Weights of a small GPT-style language model, trained from scratch on English Wikipedia.
Size: 13 layers, 2 heads of 32, MLP 128 SwiGLU, vocabulary 2048.
Architecture: no biases in attention or MLP, untied embeddings.
Training: 94M tokens, 2859 steps.
Each number is 128 + 24 x the weight over its row's rms, rounded and kept within 0 to 255. Layers, rows and columns count from 0. Numbers have three digits each. The size before them is the row's rms in percent of the matrix's.

# layer 5 MLP up, 128x64, rms 0.362, rows 22-93, columns 0-63
097:155170125134146138067110144125123124154159117134166147117133098140095141106125136153137113131125113061089143138130155091123099153166121120167142069141111115156148117105123172137136137141109121
105:174147144122155148103124151080140161099103115156116142099117126124119146134149144137097093123124095143119130084064151085096107126142132104130101093148147113145132093145155091140122161103121143
107:117109111178153139135112130126144179108110116132150115120169104080137145117070131148115084150143070116117113129129152106088127127173119130149126160135128120104115131111144167150128147097166137
103:142130139154121149093114172102127131139140106130144159097134082121127147145114116129117072127106133144147143145129131133169157153109182129157120094157128120163143139187181159101107141146118147
109:153154134163186142146152117103140128159097130113161097127120096121105159140133137108137099098107093093142146130113084132158161109155122138124079112157124132136132133149192089134142132115104142
107:099132140177148096083128136126150125123091102140111081162151122128152127114150129074124108111146104123116065114167118103122102109118135162146169133127164156099132158121102132148128120156112138
107:113095174136143163165132179176137151102148126116102146136105106107096090137102137129096111132160110109078136134110105103147140147138126114138124147138151116170136128162122154098123163085106115
098:157111129159156145145136130122138124146123117135164176097137159130126121139117158134113143130130136124094130150095138058132130120132093118149125126155090138140153053142123164089123163121179131
096:148119164120126160102097099139170156101141143134108148139174108141107141114092151134102114127106121111131165124101156082097153150104104118155111164164107127172145101106145129105143107161094135
112:081152132117094124113145137120131152125120105112110149137093156145135080125083126137130177108116145104138143086125140124122160147075126116105123113129161160132136145114136111149107153065074140
096:155115142126178112123141157158138132145131140152116154151136159147125184165121129100084135109166081100118124159141174119164112132146164170139093158123150141154108129109153141145148135101124132
098:138084172132136162118109158114161150101131110131127154100154099141156117115093117117136138126103120129155116090120114096176162153158106119168142101079144122190118096124119118132099132126140147
094:111091100116136147148133135130116137154110167127171063168087101122140119131174173150162126142112136165118114128138123111111144145113102193140150123109117147130115167143123147135096125113135099
097:122096118159093180140075129112143108141158127114123129106096120104115090161090130128160130135113122110125144153114137117112139114178109141173144136132130119130098129133094184173122173129110156
084:164151097100113130086123095153140120125153120099121116129155120149124129154126119174115083112153124137128144154133186122142152148086109106148104152175163100110127125126144081119158155118093104
092:151135129146154147137168120078156154162117101138089134119149140084088112106149158104124157121176111088105135092145116133135164135154168079150103111121153145123155132138131139151155108136120125
101:149111108125125132113119141134140085127147144137078125155128176161125147151133175110119169106101153111108131112158074128135177145137143140130084090086122115111155125169121124113123139143092156
098:133111089145116098132104099155114114095191130116168142121097111149096167151119101138121143159137124153193139112132153147143176140126134155105116123139136126109168142144131141127131144160171159
109:142101112153098118125119117143079139088129160120140139162111145085125119090137136146127169153066123109111134135148120111096082155137111123134152140135176099100105170114123122103135081130152128
084:141105142153106111110148101093147136129166132103106137100164118150116082151134115095099134182118169109147108121141074170129137110105127128155165167129136125129108144161092134136114093110135159
105:122139133160086116113127113091115104109135087121166147114149083115103143119076105153133114127148134089100155153149142126118095139134108121101146091158141157138158152137125179112129136082161156
095:134148103135085164100117117124135170150136102108137147101195133096128131129109109131146140120136135080125123084108119129082116134157116138137141112096131142117130124127112105181072176101138125
112:138121171156145142098149125144145159108163167175126124150124151156111144139108133111148165124154177140130177113114084144129132112109160133116128122141152170151105143127152155136156132164074125
096:117123162105116119144137068100108150153127146113133126115136107192114147135128122102139121136141144107159147145095143173129138179133158101121130170119130125154164143071089099149113145122126101
106:150135154097169154103141081117178121124103125138158086119130149143151094105121192121133121152169131129125107129141138099142145124096123143120101138140106147100080112106095132124168160129109152
104:176158133161101113095084124145127109118154152145113128126057157138140098136139109145116124140128111187086094139103115105117125100128119127094132123129126142156139141151088143124140105138088090
093:111118118084120105162140179158142125069094134132088134128135124119131143130124122115153150111134135110111155087142115147121101085160140136124159119130099145112145064176153168115111146126146105
099:101172138147148165118098132127154132067145120118139148104112100114182121111125093148118139122167122137154092114128173084155104152154156116145110102162118126151106132136129138131087149122109161
091:102119104116122125121160134145154171126147101107093137176154082151147113100157113114125095115146131126087160088173158159114095120132079141151088127109150155137108146137128118098131116113122105
097:120125144123118129155143105159106158121133084147120129129129132159132122155113164175128105100156125124140121128086075112089104131103170131071116108087110082117126127132107095098104126098098134
099:141156141128166116130137138128174179156073128129167113166131086139130143126148150093124123117121111120113168114118110076118178131078165145159125141122124149126136159122128119113131103137108088
091:118122097102117087149161102138120096159148148144123157134113122144097138106114159137138160148145139108130182114139108153082171167173122144125111107144160127131090145114104156139140156100147168
104:090099106108159114117119122147126117143127146106168108125118108150100130101145187132118187161110124124141136134091115133135165152156103154105161155179098124155154146105088124120131119159127155
091:156140100135125103121091089119148119097124127133124113104155154133158129126103107134131085175145136185146133106139140123152131062148133158127116124135129141171124145173131088079120090117144112
094:138082143170138120176135123180096152127122094140096142121108186139145150133154121137133157160147085105111118109116136113124104101147101125141171142124141170120100134134132087102121139161116103
092:142115099137173099117096126178100141156120134126138122125149124128113153101103142075133108165168137145147112109149134100127163113125159148122093120131076088119134165151154119184134143120126101
091:164184128121095103116147104158172123126141113149142127147143169129146142143157077119158088107159172162151151143133128115142145131132096115183110142100108107152084122109125126118123122100138129
089:115141122117130140119157125137130103110117146138121122128121123086139085109142131152114114139183125190094138140166090123132090100115142147121150118147173171118104144145142076100096132138074114
100:140150167102124126134127165160162163168137123123101119166120130099163148102126132188091106132152130158109118094138110124143147115147102138094158123125155141144150154147148147074155102157106117
105:112184156092047141099143125136144130094156133086124135109105128140115120065110090111104140160118143120146128139121122173144121128116147090135135118141097140114156124120153135160126127123140155
110:143127141141129147186169081176124125152116092146095129143113156145129148136104145130142128124098178154091077161122126131104108155129132162098095131065151125122133124122148137117150121120134135
105:102135066146116149115095142143113107135120095122129137094106133096155137116132111142111149095114165150157089142134112101129139131101136125106112156202113167161100123126084141133148104133095108
091:155136096082109166128124103148128118142142138137125115147119079088127169147101127100104151124101118121114104151136086141138166145100168107102145167150083177105114133170134115117149123144131113
097:118154128104154143136121098084138141158098171181154115157136118121132152124089160125139117120105123099104116174101117063134132158130134121142110143105102140127113107098079118105127152151090126
089:133089105104095152134149104109116129118118115114155165098111099170140142141112113157139078135135116096128100079098144172115126084114159152119111153159164141119117124113163142114164117128112088
097:125100117110137111157137138146125157127103099140089118118173087127124173150124153209097117133075145135145133134110127115134150143158115131153127147161115119114116082130139155099146089138160127
096:152166063171085142134127162111107121129142121154132140139114138062138168122112081081106132120119099131148133143088131158155123114139157100116108104136135136137099132126154125141100156139115116
098:131146118178132112127087168090112130139152142092161104146133138090152134146148082141139147117102134148108103135177157169146106145149159140114153124151122132149141128115154140109096115192115135
103:121085140139151139105127151098123075152141106137086131107144108152101139158152087140115139103094114192080094133096131130111105139136108153121130097158115115097116114108136136096106133129110089
105:161117136119068103126128134123139126113142150105126179152136106104123133135132065134104138152165096147142143141116093132151137081142121096132069097129130142122106134124140099109091176099116132
104:155130143129145116145121107105156139131132140156113131164099038161123083148142124123127121160134093137148155147111112156108144116131139125124114139123086098114139091136109079116113177114129091
104:137111112111103126118130105076111127082132150132167112104105157136153143146132067137118128164132172177123153099099175126084107117120109127139170144142139123149146129131116148114138134157168106
085:121127147147133127133051153120113116096140137126088168158071088116146130134087140124121115112124132166125131136132141113160129091165151117128116096119166125160119119116142102107124114117067142
076:131136141163130148164138133107116128087087096111110139092141164051127102137116130115126122130130103102130133101108139212132093124115122124153140142113097110112130160165126141094132137118112125
111:125163161143164134126084089112139125150177117090107148148104136127082119140114108156123153152144122149102136120148151126153122147143146111134104117125127084121168177156160121118172116105088157
091:071118109144130127085156114108102090132136128121111132088151126138155136152152101120107111142145137123181072122098123140118117107136166135144124143155132116124161086093117120120131098100183094
110:121128123098147129157125155137105119087136130097158149137159140133148124149129123140166118119118129062078117168110121121106119067133131137188111152093106139142139096115114130150112168133089126
093:147111127105131117141109118126129107137133079125180155130114083175127165111075134133093133086154097129117101155172176146134123143109127150116137102150093159146147133115150174137130151119132130
106:124102113144101177094145136132131143156134139119099168160125101106125123102165152151083139139104144184166108125148110115099149137132146084114129131142147127156144137136102142178159093118100100
112:124154114138136098110098149133121070135129137142127173100141134184131143125133147092138137141106133123113139140123067156141163103137113139133102106141144145158145117137152197084126148135131085
104:082157131177086113121130127119122100148150114089123131155130157152116134137107137152147179139113090117136140163163127136115093107142116143110166093156134152167134067152135145160122138111114138
097:106124107088139157124111153130140100104135121103143118129137134113137120160136164155129148175156081110149102097148177104163132177141157130149172110116141160132186100140138117123132149161123130
110:141137147139148071124117082082128095157119153113105135141114106125099135136137139128170137123186135152094127119086115102154118093100112112120109101121151150137087149143085106108133107140089134
096:143122095112083133137167147126145141184143149126162118139118150143145160171133127185121114147115134121140142138115100131088060133099159109133132114119119128137118114184132112109160162144133099
103:076100116141113105104112115120116126169123128128125088162110138080133098091153118142102162175126120181135134102125131098124139129070148144100155117154161121173122137148131126112168119130123133
102:155127139090120157143142132129132161111085117087154171123158118128113123158134127081103120097146126060109135129129154082147106149119150133142104120139156114152146131143113087131114157083090119
092:137120103125116156162099126146106154122185121144132136152163151128162123183151095125145134080095144097103126133186168133108112115118120165134132171143106117141129082139115149130124144137144103
097:155097119113157126149122114156130101139138155129153111148103099158095113114142147064171118121115139126118102149113108157163089138124149170139083096116109146169156132130130161142091132126091147
108:108116141099123127138116117124131114162100126129128142066126145069121094116111117107085141141145149162113138139146129154156116149140113064129123147109154078126108156096127081156124103160143110
104:109105135144138104165137110107159107101128130203094096128154078130136151146135149132119112117183115134154150155104096155133129139135139154123164160127073116105108130128110141113155109154123109
101:142146122086173092139159141100170160134114137172146117148164148140116144117144098087168174113147117107128126128090154134135139112127116143073115140129121166129131123142089095155112142164118135
100:105111139129151155110154140120154131110132142134167109076122142096139152128150117128102138131141185139106186112154123104154177158091113117128122128143141096126103170143084166166129127151140120
# layer 5 MLP down (transposed), 128x64, rms 0.228, rows 22-92, columns 0-63
093:119120146124153158090099110131155122068145105136094166165132147104140099117127144141134141140128125157163121140103120129095137099120108123152113116158198149150132164119126106142141081108173115
102:148134129140111105081123117096122164139144096124127110092138113116142110162106132105097138114130149095136105132096105133147141148115158151141140075074134128119129068068159154117097120103139118
106:135147153054119109119126095151144101146091130116143108106142113114151083154162155112128141160106159088140127164179108141105122094114125110188118126139132113111132105111152146120143125151139112
107:105161166135121130118136161133116129093155145170150092116130089095130156104114121090114109127158093140118116109147156152139140111138163106111113150155090146147087078130156130094114113108174142
106:110099135130089139083143128122136115106174087146130171097167077159122131116125132147126127135146077151118137139109128108085110119103170143156150113125113112103129127097143129111157103133089173
111:101137132110139164126110109111118087123138091156111121148116058111125146120151163105161092172109161159128123097133138108146150159129159115125144170095114122126152130102150139137107149097101089
111:125111146085154103155101148144064161133084132119135120109122134125130113125146142144166070142132160140146108185140144096072112129131131093107113143148113093115118144141098157131129150140122139
102:129128086141135114115113130161107149128107096148094122095140085114129191141116173118108150109171103126106139116125191162095133090115134149095133133125113132115109173115100150134144147102131117
091:102105116117096125152150167084109101103121136133166151109129117074135104117129101160156147160159083096124113101132129164148147117135114168123134093127128079106154110130112110135115150130171102
111:106108101134127137125146088138096120140107138110114122184159149168135121120154134103129154119114114149125091168113116113127080137110092150124126116112136112149128100165117125118130098119216093
090:110121087146146116161141099098094090146123147084101145168130171133120181142101139108112136106157149094165100123118159166091139131136117119139118134125166129112123131148101165132115103152140093
098:100116083153106132170148099143155158123100135143159133135110154122081092139141139144127113164142160138137141156097142140080123138107108096146082126139148120136121121159136156109081127170162152
100:149137155144172109119128146134134118106120140123157120130078141129128118143112119143130099117118152103114128147160133157103096125152123141109169102158095143103134065155111165171148102138088189
103:122107129175181134112140120130100109144151140130148151137118139139108120109119186134121120198135135112159136143154125118136101164129173109111116129103141189122179095148100141136115157128116115
092:133097067121176148132111087118153120171165118094127114128137147123104146112116108141109120102125119143119062143092101122087128163121138134089137126114143108150099131121150134149106104149156093
093:113090102120119141146105101093142111128144137144121162110119158122124099140153149137112136093140101121155136114144177119138181143138109131155115061152122190160138122145143149165125110122172109
103:124120157140106135152137112147127101124109171125102180142105121145122132139145137092149066126118061141101115161125128155160112117095140102133131117148160094114124105141142120169109157084107145
095:140098202132149105119139153131182119112139129141153139073129134125124138115154133099142103144114137111171112112134095124104140141152119133122068132108100116130163119161099115131129165158167149
111:107132137110132084091165113135149140141143134118140099145121104141130117149154114195151099129172178133129146113119111132152133084096138086145145130139138107177160156088153123140133104122095117
092:134195215158073098131158148153138138101149091135139132105113114139120137131148126129111171160161124152112141151140126129136106148132142169111124117133151134120093148120109152124120150111142138
099:116149099095186098152148136134126134105143180121143140163142120093144123107151175070135125126144131154127105088138152114105125143144102154137121137113159096108132140181142131162150130149144098
098:103133132124127076121113155140143168148121123165169122101158143154103140136111139080098126154132090101109131102137083121093092130111095132171127138135151135117129108127161100170108110087099134
112:090173151130090112126141149125137112144078127139100119110098112097147148102137147143146119143101090151129103125132082110140099142167150134104120105109138120101193138112126066110103116140118131
096:156127127072089148119129154123149122143121107133158120129149077119155108147142160121114134143108167112178121149165132107099138125136140107078168140142108155133151143099139112123157185137108162
099:103122190156155096089130096111152106156114136126130183117106138090137109131128147155131141161099102141100112136107130133163095189114123146140148148091092108128136142156106111106125109136139125
105:116152186098143113113102108115069108126143114134126124143110101131124139149138067144134112099114163100114156107095143087110123088134139140106144102146148143143106122138135128145193130122083126
100:171146124126146131165146171177121137152134168123173137100094106123132127116139153100152136133157095117158145130165160147112099138116151139111115140121133098130123120159169094161172094099112148
090:147099154097133136124134161147139132104107137132176114086208106128082102076149116122128169124128150130125115115129147096144108139126129130085126153092126137104122125128119164114122140111176108
100:141137134168156143111172160165129070098112137129193139082148093097124102127134123140118124120123150150096147154145073128131109110118111152149138170134125112132180135123135139123101117126139131
106:125127104147153137123147117114130135137128133173151161125115125149119151125136139096110177145118121121117085127164162172115084120158116122152093174149154152084095096089102117147147158115141089
103:125126137127141109123135140126156139146161125173105118181134129095105175127154140089130163134112114110163112153109125161081081173162107111076111111129116119121121086120136113130152154098132144
096:112113166131113159110122101132162125181097133141127124168105089133150128090134119095165124145108111127103103104105071115130126165151193127084167129155132114107109120133114124131133125126145111
099:143172169116062100120128107118111128122120119107153124149133060112141105131097132158111116153110119165142109129100152145121101082166117125135138132122125103120159135095116123114124093098081149
086:118139117128096144123099152130157139097140158109111066093113103166089124147112153131138157133154128148149095122146150087137106119164129139116097132132159092103101085106130097119139131091082144
097:108150090111120132118096091110148140152125109120157133115127155143068070121118136165130140139141106123117105148162155098158116129125147101116115101086102122165115093138156159120134072117153122
096:161096134123138119097101122119144135119114159085119119156126137118139086136118119150116183119104097082157132129136154138083156124119084100147194103124173133130140145120089124126131108112123164
096:139081141133199101127139125170123106094145133077126170108133145139102133125174149113119158102127132152108127157162142139136118144097136137135111142156127137120070146132112120115094149089149114
091:092125173116146113144122149144084129087135107144116114109131088113108140110144142142122106154088111138157128100170119128119112116055133126123080145111091176122157133120117103111129142171114136
101:156121081113131137118117086167126123104124139122134145123134112139120113116129154137142155158124134186133087137158148147121177129142101149135153140183149155150102169119123077078126142094144124
106:117135143126116121097128109141141103139142111163151131109126143133157107135084101159164142140111125118150107098161113161105193177154138121114123096159129160127133180069125141112154133118153114
111:108101177119121121131097119092158152126187146132140138143146159168144113160134129101148126132120101131133103095117135116124171142094117089154118139154119118143158133094119106154166123160178165
107:098136118118095067088096106112117094102119162129101102121129102142140091144075120115131070126155097146120128139095110116145134119114145167095144089124147134125137133132151109092107161112111130
099:111093181127127097118123151124116119136115131162165123137102183155116153106154130125155150074112068139160114140139136109117099138146185124147099103121127133123121156135121118161165143150104124
105:106079104119106112120141129112112131148137120098108157118139154147133127154161104103100104173092088088118113202110138130125133136133157096076152154139111145094122151113120157132114130162127140
096:126102126124147153130149117178144119153126147107064090136131112132144109109068119158068137087132142097122141137119096125159172136133137134143151115092112134151138127102136150136100163123098109
096:139085211099146116121139150115137104138169116125167121137140116146108150107131153113170114105131136143162124145142151140151102108095150127110123157164134103110110141141169115150146176150158135
101:099171121137118138098163145158122108102121143111179131113153073150158141144145130157092150133120140129143146107151159144112109088129156098107138192131136114124126133113139110128091072136107118
099:139112158153147174106156121168126152177095122154131138103090132141092097095133092129120126151159146124129130130108100112163131114125116161152191158113091126091126123135130150124116153098096128
104:130155133093169126166122178136144161120150137139132083123130150101097116133125181154170125114141147115117155099119121101112136130103134093126124130126168136165122138141142064188145137131142125
107:171130110124149135106099174135136158103111135132089114101100111116166160114105108123094140132077164123149135129194116168099131136111158118116131119126104090117126079119125132101128102134103150
107:074106140096160142117074172108131111133122164118124109129132155129128116137103172135090102124155158079143083114113123145085094154149157154107117133102110119126158131123140142115147138165109144
105:152172100120116190151192162105140130109131126131114123101109077116140148165144118149126119154097150093104135138139124114072133116153119129140151120121131136142112099121130132082153153142141167
095:125109140135099085138111149086141083131126110100154146152121136161114120162129119148120070166138120156113117155144101106115092143102097090105113135159119166137101134125097179147115133155148148
083:147063120137104098160139159144129139112071126167145165128165130107127130138136114122110133111142174105149146142112107117130157129101091153106132117095089088112109106122149102142146122116142078
117:090098130131124121092118165141110114110126111154130124144126170147108125102117167133113123122128066070130088123123138121158119161160091134116153139178129124147093113136129130125136128136135056
099:152145120116132137133090147111109098133157162160155115113114104148126126133118108117110096125151145127173113101096197111098143118112090110133152167097164167179090123136093133128138139122137116
098:115154151139125134135144187106161108151116113156120132129130123112094162074094117118136161148077098109110167110144125143125147085108156124127117146112111125113142145139126141098137162080098174
095:137136120123129135153076108161128127113124142110103133169106096115108123100089125166109119142099140098128081152158120128155120153099172150156152089159102126139104149092159144165105131104153153
103:085134143130112127135122146128144113125096142114141098136104123147123136174088138134161088152118113118109176120115137136203146072160151122080129125143109121109147121094156116117086115144123149
117:099102124104119096135180124122122158146134125109063130118137156115138140090100085133134147129150120112133080121150152090133149151139107101073097095097144117134121114145089139131169150120115118
110:141158117129122129157157116162110161125170149103153120148116116119120111149155126119176091085126113109076120148145124087127120086161140108087117164102127113107115149148175169114117117143110133
098:075140126120126120111105126121150129122117123079100134142109198159106151135143135129150113119127133136167152132103153120096151124165119155117102055099113168123123148163150166140124124148123143
109:127086120110129125129125131128094155123110136136114144134133135139116105124148107136107104078079109116140102105083081157151118195109136128145115116153096141112112152184140121138120074117105095
092:119119163115149124125084094130124117112111168107119126115092161146098112163129090098093104106099109151076120158150118121101121150105118161107091111180134137113134099132147159145113163127153110
094:093123112146165141137121118115086137118125124110102137126119171141117159104130150095064181117167150101150162104110154140119107149142156139120150164137173112109168106134129129133153125109135086
100:130099107130117103150128125158156149144166130154160089128151120115169115120100135104064138118135128175135153132124140123169102171110115150088124149112121175140114115113132126126182119114108087
094:130082095167162163130139164131109119144131102148157125076116097137130123108102141108138124138147144155137112138119147117105158064105113143110120130072123161153154130108136140098085105096131137
087:114114097145115151145157118086185141106116111114102159121134166103124138144111121130131116140114165108132145117122135112116128159115148086125149123159149170140162105142149113108142098157203086
105:142119158137115150122134139087090084106125113117129172145110140104167097138106097119125125119108102163175089083110080151115152138110124133136134128145083118106131131147098143152073154120116118
100:151140093117160150126119096130141116117110133125136101148137152112093174128153172149110108073182146144113138126148151113138149118106125084162090172106139111131127129077109084125136125107148132
103:118159121143147120177126149109123145103127133114158151117079147141143155113129150112141144111122141133106089102152133120120116145113159146166111148095110144111130112100140111109141092148032099
# layer 5 MLP gate, 128x64, rms 0.395, rows 23-93, columns 0-63
096:143109166118168137099166129119106157114153113139106122107162142148104133135089157120090184136135165151121129152131122153112104111107138109183171108123155096138129124106170134099096104142132110
107:135144121105142122129131141143070145113137172126179122128114087125102157070101077140107149146130139136112144162114092152135140077158137108148147092130126155144141133113127127106128110158140172
093:117166109052127153123146107115109111127156125161155150113155087109139124121131136145083128126122083131150104116150084129106153108157140146103152130146134149136101120107148099134110125135076175
099:082135115148115128094100116145090117088174120129146154126129083153116123110084160141115135099086118149119177126099108115108100130135131155133173132097151114117139134096124167148126091159130147
115:147136148126111146135209150146122152138107128132093145127157140120119112102136152153133130102073144114125144144128147150168137126139145069109112105168104135153116130150063132093125121134123154
093:155113142079135119106139117160115147145072127088155159095145135132145144153112123118100143157105134129152096158155126143140152124152126071121164128146100110128126165162099132102144125147126187
097:130160144123138158122119144077143133121094124114144082120133174130125121149110107143092095124122151153137157071134149125140108131143089092155115142130167070160171130165112156149131141114128123
103:125140155168125146158155112100110155129162116151140114084129141107152105122098126126102174153131139155134089133129122169142156127099146145101134151148095134084104107116115123192127144113170095
101:102162142106090125105121122096097122127154133091128142100102067106130114124105146151136106165164159181188134122113126150119115142147173115129119097095129128143140153085130115145099120115136123
090:106112111154174112119129159164098103131111169120094124119128138116137136165102159102162140134158128129126120147166132122092142131117055120144118141132177109098133153157145171135134143154115089
095:150141117113104129151075138133140128102185127103139070156124125094092140125135090124169113153102154140157132101161142114130177132128085093134164161118117113127122112158122141128097127154142136
104:087141103118120145068118138131085128125129120155156124096126124104143164151090114127165166119126112119110128108109128178126129148152147082138128119140105121119090151111135149071090143132172108
103:148161154133149105151146154084123118145131125108133148130059127124193148115134127130096138106134131158112096097112174120154128092164155176152122082154135117144169132128139124129131125135142136
093:124131101126125119147134156184140137114165155094119093118140092115128104114131137101146089126154131113142130126141118119123145136103114101165122132158141104135188158089122111083179163088145097
091:134109107145160169159160112147102096129134103160160169111117092101124116075135180147115078110163128109140156114130167127131142129150130105166118103150122170130136103118159125145127151121113128
107:147103144136122143078160143093097131090142164173159144117133125135137129113162152115139102106133084159117156152177130175157112123122154179165142122124116129113127139103109108119117167109121149
091:147114175145131125116152163085124144194104092101096118167133149131154127150135170158131123154109138127099147101130131115124117155112103112137134143165169135113125120104162135108166088109150099
123:113095153142155161113106095166103117161092144132138105115088139133092088164084106118170143104125115135125085105119144098140135127124161122165162161103161145106131124155126139133148126141140089
095:114120122095171119150116128119095097141104147140145087115111173140177099158093148166149079107094109132109131112136183119117109163128136097081112152102130136112127126124115108139137109154109129
112:144090131163109125120083115119104151196118117146114105123164131096143127127164133104127114133147136144153119118133089134106130087092110106147186169113113128137086129158127124130090122097156114
094:138144157122135159137187095151140101126131159174121116138102104111148116121125147100130133142167148140129103157118124121135097101083151164101148149142087130152157126123103124075133122169112085
097:132160100126114103086118124151107091175114129118097119071146138125088128114110127153146146136085109100144114122119107132185123157150148127146134140150163100123164175135107094127145122137155159
118:100128116124083111162106182152135089103137140120126114098169096136151113118115146143126090087141138098133145134165151128171107139131147117100104115164081150125128129122147127079154153117130089
090:146123158160142106112115127108148081105148124149147163133156143119142099095119161107163128154140124132131087172120128162145134105167086151105095134149115121158124118149074134146176107122095136
101:155125169102120159149107192139140087134108124154143148087128143135133157156134097169101115119132151163143127136149116119145106135119153143121170124124116090132082147167130148073112152120114111
098:114151123116112133134128121160128144198094117106114100142126093120120144098118135141152125124144181139156152133130151174103166146100163129150121150141174153150086122134141150171101147105142097
083:171101142098148113145108150134122104180133092114099104148138110128120138140122150104144096171123123117116147087130106146159112091123096152143134118147110151138148178112094115144131065085127133
091:103168127119070131147091111140090170147134124133117111153122127133131161138117084123104123153116103128143091133103163104156143162124102111092125155171109106106094119107101134136181115116138156
102:161109116128110127101128133111104155144140159091158143096133165144151107124111117119144136149108161132116083111117135116199131104135109142109098167114157195140154095119126119123158102101151116
105:095132134117129133114167097125171117121110125153136143117129062079164134152121132074115163134115164102122155124101147104111132157136124140130169125113084108086158092103115134127132101133151121
092:114123148128136134107095153105151130072159090144130099102115122139133091094066179133143147117118124154137133145115137166158166111085097162136102095117129130120143148095114128150112126130096149
120:152145137099146135099126163104168089105109083171146156123129105050161141127133094162136154152159109135131128133122177141140107126111103113125128135126136158140106145144135163141140118158106153
096:098115161147143143137125116149071160149116073102138131143129093112110125139151141113119164118129127140085117121156120144118096157147138112117123152153116084167090102093169151179134131141144107
100:130132126152137099136123152105092151100120103169120156124149095166109128138183135154158150131167177168114137113103133097091144142147100127118126115121105120079126141122165123102115147107162164
100:140136125095092123105100123145058138131091115132138130108137155110098134164159128125057140118143168173138135120131119118117141142178092144157147136143149122108098151142119127156105122109100102
098:120146118101127142123140135138144139158151148091148127132064118140138165158117154182130138135148116149179137096129132088091180142135111151140178129142114120103121091177134147117145145130148130
101:138131176125129128078132144197153138169129118118117115130147157175113170139083141144168159118121106121132128132128112150163161138137136098137115119104096077146143151142133129149135158126139097
099:152139147114113130112189108148134138133130131093144108127099119098124122142146150156159159159113144152128093162133140153133160143128126093112166173184131139169155136138114103081113115148135086
115:095160130077134159129127123122109121142152138144185137118060135121124109135142136140107113131116090104090155122164199098158115128138142135095114128091109140122121099140141081116132129127135128
093:118105136120131115079151125125139090110088121134106103092120133116094110128117115152168124162083118183156150082130105087123099143127150094136111143134145109124108105110111171153132156118173128
099:124124118133080104159158132148140094108111099155125098095155156122118134114127108111109110115145151146131101100137121074129120152146157134131122199190135148173122142113145135102125133104142091
095:124113168105150165147142115147080137136147118160157128148090185189098125133109115135125169128105089119140125121156136139159097179113123133149157118122112128104134154119120105112172126128130158
112:092113117094140132127120128134130129135129145150156120144172114094112094165129142086141114134116117124084138188105138113122094096106167142128143155122110175077127134140102109109103129170083137
098:131098110142106135127140129124110105094164107089125128089115087138152120158138067190147147095128130116145102083144145130157091145114133135139110156131135134158109157096120143097170144118152141
102:141154120146109115166101141125114148106130127108172095180101118141151127146087105137146136121151146172081163103133146136126114143099137141123096125102186138144113123108129098148130075169136111
082:107119129144138093124158105081128161128133139137122150073126101105160073105133134122160166181127175158140111128151110109086136165149151106133178127144138101123137114120110159133133137126126142
094:141150118162108145133164120127156114198117100129090108136096147122118100137133153128140130150117167156132114097117116147112181119128120156134135143137114095106149124109104098122152115117120044
104:122141097145068156113103120147101102120133133149127124152091129128140092161119149139138132109129086155127142125107092133126157147129116152180126123133110100081082133153080089127099129153106165
099:166134165147087096156141139125165122153122065093118135157132125140137166178102137140131081140074135136127129138192103141112138129110122110134119159102119122088123121124119154151115120134138123
102:136081114169133138155177145158130138098124128144124150105134098144126133109136138100117133130131131147160156109074119153137131117140106086140146119153104182108131075133176080106116157139124142
106:135124153129150137130064159107110096143097151133123134150104092156115097155105139096130140146131129189161128121144095119169146128090130093079132128081129143116125160151112123132097110125101119
098:119148097167090125135079143098120108155108150077121167123149107086120134141100132116116113142144120152128119142113158090123117147171128107114124169166129145128075138161078147140111108143132137
085:120101132140088133111145141142096123146166102100141140122097097112096113060112146153140111144132141120152116089113149195175133144150132127117136127171112105130143150116173142130139127086125112
091:143189113113103148093111111087132126140134154116148104150105141132130159129099133118162121132129163166145108126146164104147135098109100142163127117082149113102148143125123169158157093110108077
094:153102125147133131136180089138130149124112121120107143149130132137126130097116165127151185149134153106085122081161071153138100162135168137111122131105128117073141163126144106109125098146116140
103:120133147141133153146144107155152130166111120167097095155135117203105140116132155101120111166136126118180115094110104160171108163116135109094101117136159105108144093125111127123152110137116113
095:177139124157140113138127139145129122093109105135126146107119134100174193119120114111152163117108126138128129154153134190157094116116126139120110114164123124165149149154189114086150112126134146
104:167076099143124119130128102115174132120136143122139146072154098143167137124126116130118089135151045123132136133143146090100128122120140108140141168123147161155114140122139151137092153105113149
107:129150136143128154120173086133139143168111108129132145144143111108079081094089139107103130166106121134119121124143101109179115119125124128138106138140120070093113079116123096117154113125108088
115:187187093083117120143142124162082154109148176134123089121117086128101146139116118105132161110134162106144181140132115159142138114121135138139115110144123122139135137116155091125141132085131134
096:117134118106131150127095131150118148114112110113140143129131194140162128152173148114126149155163107101164152112145156107096097159161089116164135125117119110161145117143147145087177137142092148
098:146138082105148119094127109127097106166123123096133134083129077145161173116100143125122137114137137133145150119119111147116147127133097123137094076139114154160080135192103104152129144113116118
098:125112138137093106151095149153160130154141089134102119159141116119148077185158124156128114121151119160140097157078129113120093147112090117156084106099127138115150123159112104117168129121124129
107:118124132132136107193137114161120149122126126160127143131136110123115123128150095133138199124097142130119121122143142087178169130075166126125144112156134166104149124131156091100143140161099109
099:140119118146142106113175157143136144109146151104153126074127158111156174133121132150115147131140168148174134118149152162133079157160077100120101111153125154146098136124148128099122091134140110
095:121120109071154139123102138104120117120094103143113108154137105118161132130129123105120139155139092129149169123120120132141124115119193076165142108102156141145114131119142102162165160128062141
089:120130185141168145127142106171142086140118141112178159108160136136081098123147159133138130128132129137089131113143131096093086149097134185162141112156115136114164118135143152147134112136120122
105:139122140152151145170118164157164082094117142114124160129108099146158137089140143126098105110094145158074146125107149137124114149138103101125135172117164152102156140142084101154130151117114143
087:147147123128134097147099097118163141111074146157116125123133149149099144098152156106138127161128129131121089152190152125170123098175124124162137146142150150097181113130100150103126104125147139
089:149136167119097110093138115125103139126126107072116138092145077114145115105147140156125135144115149126119151135144147143116125147122145134150072087150144124102138127095135099153145116178112059
112:156131079137134104107149121138090140115096121144154092132100176135146118129116156152154159097122124138146117135156115147112158124084138126156113129134127137096111098201120137108118090150176148